Weights of a small transformer language model: 0.812M parameters, a variant of Muon for these matrices.
Each number is 128 + 24 x the weight over its row's rms, rounded and kept within 0 to 255. Layers, rows and columns count from 0. Numbers have three digits each. The size before them is the row's rms in percent of the matrix's.

# q: layer 3 attention query, 128x64, rms 0.135, rows 28-31,60-63,92-95,124-127, columns 0-63
# k: layer 3 attention key, 32x64, rms 0.172, rows 28-31, columns 0-63
# v: layer 3 attention value, 32x64, rms 0.124, rows 0-31, columns 0-63
# o: layer 3 attention output (transposed), 128x64, rms 0.0808, rows 0-127, columns 0-63
# gate: layer 3 MLP gate, 128x64, rms 0.137, rows 0-6, columns 0-63
# up: layer 3 MLP up, 128x64, rms 0.126, rows 0-6, columns 0-63
# down: layer 3 MLP down (transposed), 128x64, rms 0.0904, rows 0-5, columns 0-63
q28 127:130168090113153127093121131095148159129170064151119167157133085142127144132140106126137120164117122141118124145124089139127117124133131080139125131074081171106136116145137130165114126118135162
q60 127:097118158129123160147148126141083137099117179137152176145147153122121130165094144131105110119127116140113108175151175167119093094164096155152118127143107129148118109117129126146122154178114143
q92 098:155131110153105127125116136123096136111124114124128146124183119072174097143067143127153100101155162142141159132118146105127112118128087136159124114109165139099133139125153086116125186129111146
q124 076:124117091151144126106114131125122119125108112168123127148161169128183132156167092106112126111154171146096131172081109163124117121138099117133126163120153134072135124130161123141135089157142155
k28 106:160134098153142135147105152163136130106121080107147160115126162136144145091127129136165119150173101168132107143127148118085113150131142130116097175102142123135134061119096133131104149132086121
q29 102:077125137186114120148087120128140150126103125093124083114140108135094104138133095112105147129120114130145137111097120097094140100121098108173101112143147153109149132158114089102169140082131150
q61 123:089118140132125131112136148113137138114097115114129134164141122173101141131122105174153103124088172135069095118159118107097114139138139105144084151109133131165133086137093124168135180142119137
q93 089:107106133125145093097169169136120134097131114101149124152126125121102159156174114137196116127093101144136073115131131113154157154106142095150100128120128171114140134142114162107102152121135158
q125 115:110103112175083126127139107158109140155098168125116100127161140144126117092115148118124096150148108109157132135108114142064109144164119137152148094130154155110137177143155125120158156134145169
k29 103:157143114127089077164192120105135088159156115097108141124132143144141105134132140139121111096121130153140143110164143115067109171147142111160124104125110120103130134114109086143153110150098117
q30 104:155123130116117120138144116171127090104126139115107139130134147125122092122166148132142088127110096124129158120163163121186134115098193178119147151086141113100125142106115155128120078128097137
q62 140:114150150106112145122120105166092101077146164123104139096101086109087136147138144125147178122114133128127133133165171154088115141164137146165130083148086129145115117145123142095113152130123138
q94 071:135087129104104108115120139140137087111111156148129110136122115114159139143155122122136149116137116088139162127189147148130117134106129147096108094182104150190130118125124090131189144157153127
q126 115:088105145180117163089123103161123094099137167175098092149107122154092105154121120111131124141113121123105145134132158152098151126144143157129144137121092085146131150122112174152153131135136098
k30 105:143136134139151148117129133127203175141111124087113140124148125154097126141134156134152093143141114143106129118203131143121118096108099092122093133104114154096145135114134101098131083106148107
q31 092:162147119128133125107107111125143109108195104147116135116099107159130142137113111107137111126126114174122121150062124140182122165145143094119137095108126157109102109154113132114071101144140149
q63 120:121138100122122139086120100108140099121136138116117103104092116128114144150149134131132119130109148132130091093076077163156098143112153097145145109149217144133132121142164137123101120101148146
q95 088:169131143138134111079119161150130089083143152097141172136141139082148137114134158159142107125128147083133126155095093128107128166111141162154109157137146141156155138114126151116118099155143087
q127 141:134163129130123138088101156078151143137101124121111099109117153132181104091136125132131128131126158106172104152101045166126140131101110121120109144137150113137126090162150127107095129118143136
k31 114:148110133108142112123111162126099119107133111098117170131110124107151136154135129134115130134131154162105114109113100131142172195147134096060126113125110120131158145115185155118105146083111159
v0 092:162143144111124158133126128112098113130132114082146081122114090094110103115115147132118136130187073104119148145143085155113133118138125096169125126128154115125121166158113103143134096120101071
o0 088:098147157093124111163110177154124123138124154112115100131169111132119180135128103145145119091143096123164139121136160126185084127127166142108180109127098120124144124156127126128135133145174147
o32 103:157141126128132093167153131098151128178151087139162123117111126127162097116151146120136112114120179133126117121064157135082153148099127127145119114122084157111119128118084091116112144094117141
o64 107:116129144118126074118091113115145164108115138170104151114104131122110138151141092127158158167133150180125095127143122129150139133107162119097115142162172127172122101132137138072156118110092130
o96 084:165114125167141129123198127148117110134120090097158125107093140122103119138140123126125145161085125131114156086142112118099121130171110132125153136100113121124154166062129151126150102131148169
v1 095:132096117099115071136090081131128135143146135147140163147095087091110140129149140140157109124172119162148105127145107153142076143114141125118170095140117095098113082113140123143142148117130153
o1 103:127135114093140131161097122141129140108101112122127096103128089118143132119089091167114191128160123125123122123156157092134142148140109139153138130118126096122125100164149143113091178107079177
o33 085:131109145131126172127139146191126162164157154142120136132146153134158168128128147128183144145105134175143107114111129135083130129148106112111132158143118128137106192141119143137159156105142086
o65 111:139147120160119165192140080093108099109144121100130152118155150141127100153150085128092121132111119068189145128156114103119157131132124143136146127156118103109160100111125110123117116113121137
o97 102:141094168101135088091140153078111108144113147098151093163097133108103138139149169132138086128152107130080150137111111105158141110149167147096093108117140149137125123120136170121127154131122106
v2 104:119143096122142167146107123141144151122194092157135122155136122104132142143126112121133129093141147173113141129102088106094139132090153137111161099113170083115150132112120169153108109133131077
o2 131:101133140149145145136157147066106105110136150145128171133149149127112174124109125166113124146123086137123144152140087138084096146130080129154128114157103111125134152138103111105184130127170141
o34 119:159050139111100145106149145152120124139136138115107105151130135131113142125123176117123127076123124119094158103127148125149158081152158150109111109122117136145110101155110114133068169118133104
o66 112:105146107178134114131113110163157137100132159119133121097128099132101093123127111101183145143148107154165108140098169096119160109089166099124146151119178103137134096140140135126128086134121117
o98 078:161096136146111149127113124144107131143060121126162116142112135105138125156139130124179125123124171093136100125110121168184088159166125114137104122114088151133124122103147133135070133105105124
v3 105:107122100136142124160143155162103169115157112112137147119155123119090138095131157138123125114078118118118106123089156152128116164150130123145137090176172113141126124130153099063084154116110128
o3 094:114155148128122175139095118103143105127113080132115114120158122137144132161107101110135142154148111138137138143164147056131151129161116138100121099117136103069136088150139176149145098140150130
o35 100:127123183165134102131129119128157152112109157126136165126168129106144132126146143094104053132153119088153134146114105147113114150121107166142151136137078111150129133114130157114130132188132157
o67 101:140104099094158126101126150135123113127155146154110113088084107143126123112155070127154163120117112148142113096141142133126130111085178083105152142131118144117129153132110080103122110084108092
o99 082:102140135142101121057143117126130125146095190118114160143119148145094173058120162130118125124125144135124139128111105128140141111145154135149109123153133124183141135143097164132140136140117085
v4 103:115144130096116162121149116124125153085117113109131100108127105197110124161083155110106064119126135185114091129132151102134104150117105131134149076124137143109144142127105119103108128142108119
o4 108:161088130132148117117147122142142088123123134151135162090156119088138140140112122157160151158113123181121106113133186129076146114143130131129097150109150083154132176152156152141116108101139125
o36 110:124129127125117122174155113117111159129117127091140102147059181144135117138110154119118125152169129079124149179098090119142120103154104164122127142131131125076175108129136116134134136151138123
o68 096:124156110126113136118065130111103117122150096133165125144172126144139149116125107150089149151083126118131175108123107143167168163138099114120166108132094139094146111142167118122108100094111106
o100 093:139145202141134117083125118153101132119113146161137135117163092121142106118093118115109142157107156144100122126094116138113081100120145095144119120098144095147134150130086124125110148158104185
v5 106:142153103109118155131151127086176117074150120075087144129150144136082141169111122121094155114114153138106104135155139115140109128106156109133107147095128081121099114148151122116152129106165123
o5 107:131156135148133160130123112135099127114166098105101096115128088155136107156145103148187130180119133128130101096139123117135153136164134158088144111120111099107167151151109125150102164169157102
o37 107:119146126108153134146119133124120129119097123109149107133171120078135143131110139079125128122157096116130137133118154153181113119112139128162134141137201168145126088094160107168146126100115176
o69 102:125099092128115091141089094162143170150121093142121159095147152148130129099143086116106121114157107098156134150135131185136177145113109137133142138126156122115080129146114124126095101121093153
o101 092:111130101105098080123155163102127128116115140136160146142149133119130140116114177174133111110101139110097176118168115056124113129120124118131097117135130149086131136093175145110120153102140147
v6 096:084081137137170120155117133123116119098127135128154111114141144129116110142121136103082122134127106178105137157143136137116137167080103092069098153139148142116112118131126113169176121093097133
o6 094:113148080126093160106150145135157130133146138106148125171139106161138181082128144160119112116115114109123129096160117141103140162134147102154125125112143089170128122096089141141080122088141147
o38 107:117109158131155103155090101075116106124120144158092167111096187107136108135132123090096136149135115133105127152159127137107168088124107127151138130150166155107137124141152110126181145116135107
o70 076:150130150151107139111139103144147133103135140086113073079105121096092169137150115125166129107121120149137088101108147122109105116117164149096128151129129140123104149165148110084118151155082102
o102 081:179129119110130136172163137121112149132143140142139113131119126166115073117174128172124147127147142097151147149090102120160136125144105123119150112102161130116119163111117130123108129165126207
v7 101:133133137148058144140083147179117137103121165157118169140168163149136163113115124166112107111141115153137126094111145113139146142136098075137123135119110149149144127100085144119166134130123118
o7 090:160129146110152110104147128131141167108134165128149126135100139137107104131160128190084171123175121111147083157173111130076142115098129125111106155098122082105132146121145144122124128150131141
o39 113:130113137080125107114099136128142130148109134106105134125100142136127166127127132094106104106123103158136087112131153060132117118179181087102128125161153180150144111096129136128165152130126115
o71 106:172141118133119157131150159118092096122117118085109115140126105141089187097150121122134156134112128125081114102146098141144137114152112147136144154168118148169108099113083107169155147106130149
o103 086:098113081167131126172157096101131149151141104131138100119187123104174145082147174144156126136103125120144171158145143150150140122092132118117156091113125138124109115152123098128108131122147150
v8 085:066147158148154130159136126103126148122132134122127108126131140128151114127133162137205148150147100159159134106111104119171144128136094134152110147082114106120082141135150118117099119113075124
o8 095:161114129148105100068100092098129105121105122147114149114127136117155146084141158106123109133133125100129138122122122113151148164103121084119114177119141100080143123149174122141158139156078106
o40 110:156110160163182116192129128160159134107143130103119127098114106110134093091140101172141157145122135160150144125161154111104125092108149172114150099120136123089101137127130143135109134109148145
o72 107:105094135101124129156137128095121116140158093147150097125109146093134120100115109161093147116156115140110147152133090145154145131122138139148116126182134138155160166099138118126196175143143167
o104 078:112172150108112127160150116103115154139155114164106127152118132162070149158118118107133121167094114113123123158159130159092153108169106097124137128105179139155138091157133115143107139101103142
v9 089:163107113116154103090083176109123112133119152125132160141082154132144169143094132089150128149101124146141131127133088102127096079123124116121158159127140129162121127184118120151125138161113158
o9 088:111137116104086080119129150123129096085095111126100125110108111157111142147126091161110155138150112178142166133133164150109123121117145136122152134116064144164159079139110125122116143109128161
o41 102:123123104111101122116117143134106153138132110127138103125162132121134148129110179117199152138142117107112147140094091140130128162138136160136101107067154122126110170173119132139138133184158090
o73 108:158141127094109116136133046107131143144137176106135160167158121105149116129093123131096099134140130095097122114165109106152113134156136123174100106133149141094104114118127117146103090109146128
o105 083:105083115114119191111107134113119111128106080148086107145144110110081109150118126101110138134151114115139132186137141101151177115148126129099144112134108108074141136132145139122125130181115121
v10 096:108145083102102107148145107091121122124131126101144125138124154132185107161138137126074148134127135100172136129163148115115160105140114153116144121130160138174122089146104113146069122127083116
o10 093:126163163155147157093126171117131093097132107126143142123097131154133178126157109128119090138114094178121147119133137077158124123121173123094153119096114176142132111099098105123141113151126120
o42 106:119164152136120125139136100120158175139116148125133092134124080142131117070117148150155143105151128068144147194145089135130128160162105137132142104136147076134138108134143120130111146157129140
o74 112:093099106137126151137085115153169108106123136135151152132130163127100116120159111133126115148148125152188079107096116132104146122080133119134101162181157119128089129099121169117131106108110141
o106 099:154129137130138145211141125058105131143114169126087129111110114126111171125141131150117149131100144133095132117157129110092126117134123124104154138154115120127143126150137166075160137113102096
v11 096:128081140126120139148119122152138149131099149130134117136146161115167115169102112102129145150126137165139122138167117150159116104129099078148108087171166109135078114130094163090102096132124154
o11 098:159148125144133101103149136159148098123126177138140129137113099098115114047136132096119122115131126090125177101133143170135105138136124126183139113116166124182126151121119143138159156137123125
o43 115:156125129130102119159160104105123126166127180139098130120121126157180103099121179125159114116102168115133159112120138110078135123115131133109105093136140131099102146139161152105066146115117125
o75 095:114132098111121114130091149146159149137112125097103121113097140121129140187168106162122114093136122175129116115142115116121161110148109153089131134149102160076121084154145125125162142138104078
o107 096:070159148153156143135111172153061117096154137141132177125133124104076093124113123093120110125129127124127101177117133103134110150119129127158120138117109130141103100129100105164120108125147152
v12 104:128147123108101107129159125127187165106126153081115135130117129126150142160195149119072073130124114148085127113112096151139092138140145145116129119129101172151141137114153135124141150132150125
o12 104:139151122107157135129149134157080154172165133156126156147134116113143091108107129154184171128107131104141091090151142124113134087154117117155083145104137136112123153134148113138102146123109176
o44 111:120113146087133142103085107151147142124127130135141131167174103148149142154113095129107114143143112141146078151103128102164132164134105132077172170128138109114122148081152149137157130164157127
o76 111:094127072179108121137118122097114128117147091102103109110122180092106142150103104128126106119121124127138172117167141145161162143107120150114145105141151137111137075158129115106138092129090132
o108 089:128089147132146107134165158108146085118076190115157118106102093152113127085171141149108123135153127106118149166086136123124121146118143150155145146122123105134110152131085145131102151137099112
v13 104:120150121104114135119129155142148063104131137138140114124139137088151127176134129144134107133150117159125087118116129133078134132210150115136161106139164112136082115102144081113125129117147145
o13 090:151164127132139178149125099137112094135101134124107077114137126124145149117130118145128148085135144115148114102125127133149125129121160125141090056142194106128129184156101151141130140128128090
o45 124:119142124125105104093157132157142177154150119100191163187126132131169120107121150128128116115132162106144111142167110110078115133146086119115137127140082115124118092117134140108144125135151159
o77 101:098134118130063126108062125138128101110132108179124176131102105171122166144152125094103139126082114148114118123131130134141117122103135100121117151151150151091126087122097125131102131122105104
o109 094:126082107112161135126126117104094140101110151099142131148192111088123113153089129110123131130146100128092147171128168136130106154125084129114140153105091142104101135111170145125130105151160158
v14 097:138147183130112106113155160115102120136145143134138120097151144115101184138123140100134108121130071153157159117099152103141164141079135162115137101162126122118112101146124114101116088165145151
o14 096:142109087129112101134076106112120155161148124094108114167094151149141080160126119150134134066111119126114082131143106110128131137103093098096135111092117145085129135107148090143140129137140112
o46 107:152113157165135151111127102137080124092130154143127171110150147088096114108169133126132117117138093098151144134093115078074103128165137168109091127125122125149133153118138145158137159148142127
o78 102:160142149143160125153131133123123145129133123139149140153128153109139123092136081157144148191160114159072148181114136124138101169158138145176133166121113143134153162145111121101156143120112137
o110 091:095151146100112131169152152126112134131119141145126128135149098155151136136089155102115127133123174088124138079178132119143155092129100150139135131132146098097091117170179151144116095091144134
v15 100:120098091160123107147120101131158099112132120126090123118117129124163116130128154098098113121134121091125136107083128103163149114107136167201164161145125094131119099082125106107110133095128158
o15 093:161170151073135116105142107138135156140110095109110115117130137125150143111157144131183151164107104163132143104186158171122139100137140099112111147143143099149146123130132110158087093141127121
o47 092:122141162178158175086124142159103124149110144125155146080145121124116128099116128142138131105119154126132115159093108111117093158103091140126140130138134116122108122083137171126171165130113074
o79 105:075089108140112142109121166157106120161129151206108173181135143116133115118125113138109135136159136103124140144121128162130179162109128111135148110147131148140104154124098107143122142104154121
o111 093:114121106092134085099127105118148106129124189095101097143106103131147132135125123143130150089172123104157094099173116126126137121144158167160124107132081121113122122145112158095157144162129159
v16 114:095105136111101136114118146097143151156152135119163142126089147152073124091104120144125119098151076131133155127144127132117113081202130151150124121096142151129110158128137141123133168091134108
o16 115:122105148111164169102124104167103121159119124132152138108192114101161081160137125110131160157096159118147124113119115088121129125124098140128115105129175096116133149160151184119129132139127110
o48 132:149130063122094104123102108111189152144157113116097136140082133107143143138135107123128141148139140164098111118132128170132157133130128112119155139144114150136125104117079066100155123111132165
o80 093:120108150105131106162142110136129109136184141121122099107126081130129160114119091096149085113131114120124155147120140156139092154140191146095152137114101130115109163163152080086113122136134131
o112 090:119154131137157112128123167110150120111092082158129139153115127148156106122097156156116148112132121117116114125147131121136142079145125101176138132157121171125112062069124102150121114122133179
v17 102:138102164144159140125144165107099128125158098092102139137147150129176161111154077104135171150141130141144138133155153167129116160143123134172157130154139118156166133104119108097151140137087150
o17 099:106145122120142127143087121162153132133122147130121121166055120132096110147136126146119063130139113149149068137121113135146153170127133125131120125152086155150132069136111134131136165119163123
o49 086:075105170126138111108097157125121131123144131137148132126146164109185109109122164114132150104145114097164157173128133136156138138117135134082166140134171114125173123141135152127157099130158168
o81 113:163174134125110135132134120095148129119104137170109101128145105118123164124147179185133184062119143128130125135151094094101134085113123118140116124136156121122093155113119124135120158149150108
o113 084:108119109114105139166153138116136149128140095145101113091132089133129176093090124130129115112149096115119122120168157135158153154126135121135136122198085155162125101099131112135171169122106112
v18 098:149129135113136111175161152156187178074082103173156121152094099123116132154140139112139134106153152110121144129154141098125109132131124121175109137155127119159108120134140171142129154112122128
o18 089:132138140135123112130128088094106099160170113148121127188103173123097142168106144126127097140139115168110088126125115096094127150115144123074083100106118165123092137113128108117113111129141140
o50 117:101130124121138123143099137111140163079080169108140080116089097136114158108141133126125147100113087134122146166122162132160117107136154090151125147163172103139133067133131132145120112126136147
o82 101:122120133124076150140126105137155141130166137105087133089145151117116100113144100122111120130137141111169137110123093102153153123129119139121115148183111141132153141142079178059132144121144087
o114 104:120145138155161139185125197110122096113109149144144150148153103155107182103127146130145099112138098148126118178139121131125131149108148122131162131097122120170121144120104127161135131173095143
v19 100:093084153135114114149156121129114084104155108143111131133129141169093138107142119116154115169113140106116127097122087123163152175113106118141111138099156168154143182132123168148092120153119135
o19 085:145163075126100169150152134128125115200088114132168157142157148158137113164154158138120147113130157131125111105152128110109156120116117124092110141147136082135114147145135159096140135141148159
o51 097:155141132082137133123122154139114133099148102109123075086150165128132137146143113134132140107149133138145106143124113153137153103136128163165122106144210098124105092167122150138132148165090149
o83 116:133165124115128090140131120111116172151153179128125123145127106114146158120110157133113138103124089103113170098143125122111121163149168119121122105137112192122163106129116098150195143103144135
o115 095:113082158116101117160105154132183132140098108148126120100136097164146143118142078148162162150122171115132129105133161147168153126133144131125189112128091128123144118124099090108131144127144145
v20 100:194121108135139156129139102122176120117163142135157108104141127129132143144121126139150131101093116123154086149124172121117134108129099147128157143162121173127144162138157162158152187094117148
o20 091:111115139151178093155127173125086151134062129137116134175116132120157154109127135134157124147132123127101134092147116134067137121158126128116123079137155165129096111114147123138124149099094114
o52 100:107117128088113146109112097122124113100114122112145138104164110146109112170133079139116107129175108164092130142139108132205144150118136142078133168166108111091118126104126150121134107118132140
o84 103:136121150132093165132146105107130122099153166119129124162094163110120131092130170162116094088083121126163139142143118094133143093130130097122118126114123117134179121113130142095144194141157107
o116 097:096140073156135142165126144126141144146103108135105125146168097129131149158130117125158134142157129146139111159116137131138103177156092136141138168128186118130069102130156115143136110148093166
v21 109:146157130128123156162154112141137107118100108109162133134127145124142128142102182173121178158125121146099133115127131076124061142128121153090141143121151129163105139092118189139121119142124139
o21 105:113116157122149145124106119127090056085151143126116162153130130129098167108119115145106098085107117148131141135115123138103096151164170148163132112143080133169161134128129129158121151116137096
o53 111:165131114120130106140173169071156151142098105088131092145113098137112113138124150113158125114120114137133099102111118110112124093101113145109095128097148179163102093100143129134086107112143144
o85 111:096163149125120143063111114134110124067154153113129165095114137118153127139161093120122095108155121105141103140147149098153152123136121134159126153130128098097148113140097130125175138149114079
o117 082:093174116174102159163124177155129142129104140154095105151172154126114118087133162137106127134135169118123142173146095151116150147111151145128116152146160126147114150135086131129136150157155123
v22 107:140107102122160152129133166144133102136154083151153085182143154137113132138105141123112124112115104156129147167124159158155172154129112098161144109089077110110126101142131163118118165148131129
o22 106:149120131126121098125142112138108147079113166134134156102158142115139123084095144174135150168154116141137143123123122103073141127109060132139118145110151101125155137150154127111071131121088134
o54 125:102087087168124130085121145136109098121140121087139141121074163125107122163171137103131099133139113095127162141134111152131118138133140147185125131133171147154125102098114100135157098096124134
o86 117:134160119158148134165149143156176146168099107117102123115158111124124127112132098149123154121125139128137144111154127122117093109156159174130171124162054140114111162106149111113160137137137164
o118 090:160125158110171124131110135113088134137106106136105152155142116099173156118115151132123135103109164178137127134118116104130121139120119094100091117130160114139071097127132181137076121114145090
v23 110:128103106175122120126124149104138125132176105120071157157136190137098133152108170140126120118190152128140135168115117134111134103108147097112129098118141154122131163166125127167131133161124133
o23 099:098154147117138170131136160121152130137095118173157150115157083133157139122120092140146149182115113166141128118154133110084101130170120135110185114149162096142121128120088139145112148109132127
o55 104:145109118105071130134083161132144146121108088140137142118157163146159163176108173137118156125137128124149141163118150132148151099119130100147096128153128166178150123114150138134131096115086146
o87 119:126145106145130114168156088135158124129168152073107122126102113110091137113145114130110084139114140147116096078114141126162135107132170124142109155134180104097096123116153119134071118133136125
o119 101:121111083073137099140110105103141126126122073150119108137120117103164086126100124130117154125132126117110129133156120140136137163091112116077133134108100108082119152136120105092186149143155154
v24 095:159162115081110151089129154080137122169131149167130127127162157103110116117124122141096110113137153132114099146124139112153103118153152124127121152114132112187109112070138111119109147162099165
o24 089:150090104140116124136118103159113142132084168118121089110102146119131102134177115116159171119085132165137104103176154135109126152177119095120125123134117139143127094152120162134117141080154128
o56 086:140158111144143130151146153146125135171120148086149126168128097106150156109130095147093119122148149119146137128101075076134170104094114099139145146108125095120111152138103104163084107105143135
o88 085:081131118107132128111134137122142123097172118060155169094148087163158159162112132097123103132128130096146112107123173144131129103147116135150124131110128152099101111110117091179131105138116123
o120 091:121100127149131146104141141112115123100119106152105144203145127080092087138117159114130142145141102102071156134150113116114131167132129136107107121146138155145129149105128172092159164149113149
v25 101:133111123074136142159120104117105085131103122140099166140131089109146137134129159134144111181100082142138145167135091117128129128141187178152143148153135151135147139147108115104111110103109150
o25 086:155115111108127152148113139105117148113104104104134120142100142106135130101134163199123139132146126114103131140134144150139163104116099089136122109078138097108122102091210132133126132119090109
o57 119:132112158145123116123165120099137166140150112193123137146115117154134111135095119160163102155113144146130140127085106135078146151116137168136118127127143084119138154143064129142094138120174141
o89 076:140137104178156159163090132145119106132138128140082136122159129130144142123155158150097160141102134073077143121159114105090137151103096103131099109152138142119153121147121136151182141152133140
o121 087:113146087116137125137097120160128130105151164101107159140140124114099131117149084092122138075170146113148089153125112127150140159151121156158178161154174122141105156122140132120153115160129157
v26 106:126126139120089084094204110132126110108153144156140139105116116144185137125135146130097146143127173162121130134141142111142118104110137097142117155162133138074111155158109125155118169131117101
o26 098:120167143112145114112125154145126086173128124147098143141142113112145128083118108128105154119087145138111080134126135140078097099110131069094101122141115179145122140099091139110161122129154117
o58 092:178098121128142133107123093137135132158098150114135056114155133093141104140101140130136155105128111123104121118167143176132151160130154141125131165076136134124108172117151114141102134079122110
o90 135:089105116117077161109117111147116120106143132102141151132118138130104112147144168093109076120118098120176150144107162143150161106170069149119132117121078124138140104125091144134115125139151132
o122 105:113120127110159093122118139108162146140148145106141124136117102154121151159123114121165164142151172111101159136092115111180096110110181160147165115167114124093160103155149104131141117153145147
v27 100:113114160134111160087108127097096097141118113131094134106133085137161170170150144134095144066120105119128144127160160132116078132117124097135155142093173130140141153105141134091116129134133136
o27 078:193106135150164114110138092137164151129118160138164144156108177106134124162129094112143083129105122136126104160134145136111111090131168131126136080152146101145145156107149105129138119130091144
o59 116:104131126146142105123146162119148146188168133153149143161133144147121118157083135161088114118127136124157165127088132137079153116122130114124158145101088152102120126116108125118084125099145179
o91 082:087129114142121110164067110103149138101115126151109116069128126103106145090137140134119139143112119170147156168105104129192136152085124167124133118117140132119112124142134137110153133163089119
o123 089:140094119095148145155163142121079087123113110107126133155159094112148118112135128116170132157118168120078129073129115114158066125109144121144099155153121116130085111133134108139136128094136129
v28 095:111134139131119133102118162142151123108161125124124116119124138128096124155159147158092175142155126128168077147082123121119097065127134122171175124119113130101110135108093167156115103100120107
o28 099:174114118111120161115127095152101194127120125135137135124149117110154152135118122125165108155128139184110169125147094130106119174101105138108154085141118109125152138148167134138154151109171107
o60 124:134143117158112100109145169151117130153093127123104073135135101152115112157102136131118163099134138137112087109096157136146109093100152093115156142096096198126114116113127163130131115117133092
o92 123:087120135159140130138080133122141081119119124115122178101132151144108159106154091103118094124130120088122145115141109135138162155133104147146160160166099117174129076151096114116129121162127153
o124 080:089164136143127165118150136142123143129162111157161135111119146113128149135104127115154123121108116165157135176133107171112092162203118110115112094124107104135097170104108095131119102119111115
v29 090:154084200150164154138141164090144145154094102136109149142108124143149108123125122140100108161128112142089113135120118100131146114158109092126144142178118114140132090128154104135103138084141113
o29 087:130096102112148156148138123145106111099135128085130127126097150114095155084081111140105133106119122137139110096134143131149081124158160115111116130099115103140119071087125168154096111143097168
o61 101:127129148173100171123115166116150108116110126145136109156111120123121119118180161095116129116119145165132132197086115096149136124127094157107127173108155165145103105151144133105152152132147117
o93 082:132163132118117074111119071070128168143125147133152138149141118194131132130098141141102144101127136116106126110153115115089111111099134110105157112103101117127133146140123108154149119191121121
o125 086:143176130115098098137158099095159113126124122168106104122139130141117132180113099162119119134114090093093118134127107158112130144138118107100089090162131118147175141119116157105101139134087093
v30 097:130138115151139096129101090130113118114174157159126108151134147129100121112132166147101118168145158153100173132153124112139120101129100139167115179162145144090139132088184101137099130120145128
o30 101:110173163124120143157146154132144144142150083146094203124172115112160131099106127110109101125093158105148152114095115120139115122146109143147156121112172122116160143141120128147163093125150121
o62 094:131115159114149131142153126114126146107131107127168095083127134095136147096120116122135132137119126181151153186123077102165093115183107111127169141156110140171125146133109111154121113130155140
o94 103:119084121152139134073154121143078093139100153132129147125117149158088115135129106079174115151110133156100071118102147129140101148104139128114114140082140148098121121104134092140106130140137112
o126 109:112116097132142140095117139150139145145123140114123100113117121139105097177136108169137125104151134115130157108112172154152146137075225146150123130149077132151137119136111134106120124109133116
v31 093:117142118117110125179137151138119101118091116108114080149150156109144151074110098116105147169113152128143119137105137132106114134120126104102201154140109104110125152158101109149087092138151126
o31 077:147113163105138109149148135149128147148179073139130113129097119145086132170120110153154128110165177145143086114108136117148162138147163133142137153141096145117119139099115125093173115097099137
o63 103:140113137124110158144086110131098137150096164094151062161123125144125159135180146116112150100162081109146161125160136134158123134107127156101134119106134136136139102159163164121157107147127129
o95 092:114166104183149117134099137121153094152087163181102166132128125164112144138168123141148139120125144156118110126137126143093129154149132113144098153160083126138098142123115143169165153161118133
o127 091:121135122078107098088143144117163157108130115111125129085127141136197117122123143135139099161106156123165128105146105109093158121089131127137153143152185118133159131136111092095141163112141130
gate0 121:100106107134138173060133133112153120129132124126157149100164154099145131108106147095125114093099138114165150162148102141176105158135091123125169127166148131119151104133107118133153118131168112
up0 115:172124181110114101157133091140089134125139130127127122129115115159116139160127063161113147161098152152104121121082145124085129103136112118116111127079142105125148163145155126144103122123083132
down0 141:125096168120119160068098108129136107132116127140141126123131126159093109177105091106110141134093140132084105124064162119129097115146120103108116134139093126130165146156142106122090112149115105
gate1 104:139126131128165186144129140147153136115161116115140136101116158147146100134117111116131070148147187133126136124139101113120104112100154069133170160130140108125182146116142120110093146149159132
up1 108:117119113136109090118146112126056122126095137165115116145141130089109185107148108142116138105085077157121149119119139126139138114133131141121093121123137159130077107112112142174116129090120163
down1 108:120120111136149147097141136153161182127112136080145163110102125139128084134147172170122130154126158145096158116129116084101098130137149129179113088141134110136094128126152135116085132106151108
gate2 109:122131139133122156151127183093129121105110103142151125078123157089153135131104152147105139159100116121151094133110129150120120132136187136133138130145146135165192149133173125135109131069123111
up2 094:068103098130167115132135126137080124153150143089093115138084126139112144132124144118140096127125128142120113118118122115140129196126099084128090125112138126153105130073149164101120099142121094
down2 098:110148089102116176187101116118133072139101127132169099100122145100089141133106111130112121102125142141151113140146145117103137156145133114111128140109113142163120114114163096190126111159098133
gate3 099:123154150137086158156141147127131137102116164086141152025133124128125149154118138141142144118084131104136123130132131173068162111129151112124120136126121083130137120125115137144125129110121106
up3 093:119142131091093172158123128147162111126122114150126154055097145138154134163113143137151136137111113108136130142143166140079116138087147129091113155184125104167135122120101143132137162136134108
down3 091:076140144090125163134126158112171137096120119136140102104097132147174135145139174164142113129120150154196160108149135104155147119118112116167132113133160105154112135132109128123169103114143138
gate4 094:108138071135153170117151135116121135108121128156092141155085124062118133119095080149143129131161121103147109120091119111112089099101127145114126156167114102116093121142149148113154110099124124
up4 101:115138079170175128130139133135099123118092147137108152130121112071144146112130123148132119145124152116163124128123137118098099114091127096096135079188114145138144115151115135127148077080113115
down4 093:135105150064118117171159133143120119098140121125109125169134112155143153144124153137118171103127124100146069093140102106152156155127113139115109127179163141152158099163128132117147123106147156
gate5 085:081133106114164105138111116093121145122160133144132155094097100109104146115126128126168114149084142126149128076119127132120124093128117165122169170124105130103106125068115101176116133105149142
up5 082:108109136132143116117098108114146172109156124160110144098105083111087102107153160129158136148112112115147111125138116131115125112145096193132124120161130122072119115108156133192152157133135103
down5 117:114125105150094156187051141163169115152121132135114080118140167114117150127151156128128163102130126122115097118157098138115133101130123125109108152098132137121132109133105169144164124157106129
gate6 093:116121095096091122115129131075090133115156189167160120110102152149122129134150157147129151116088125127126164104135085132124131168106109132144142098173098125125099142129166119153112144095126125
up6 101:084146150106106124099074122122113129109133112110067107125125129140124161158142129147119126101138120100135142123138130116147198145138141133111081134110101100122135161132121116161152131114188086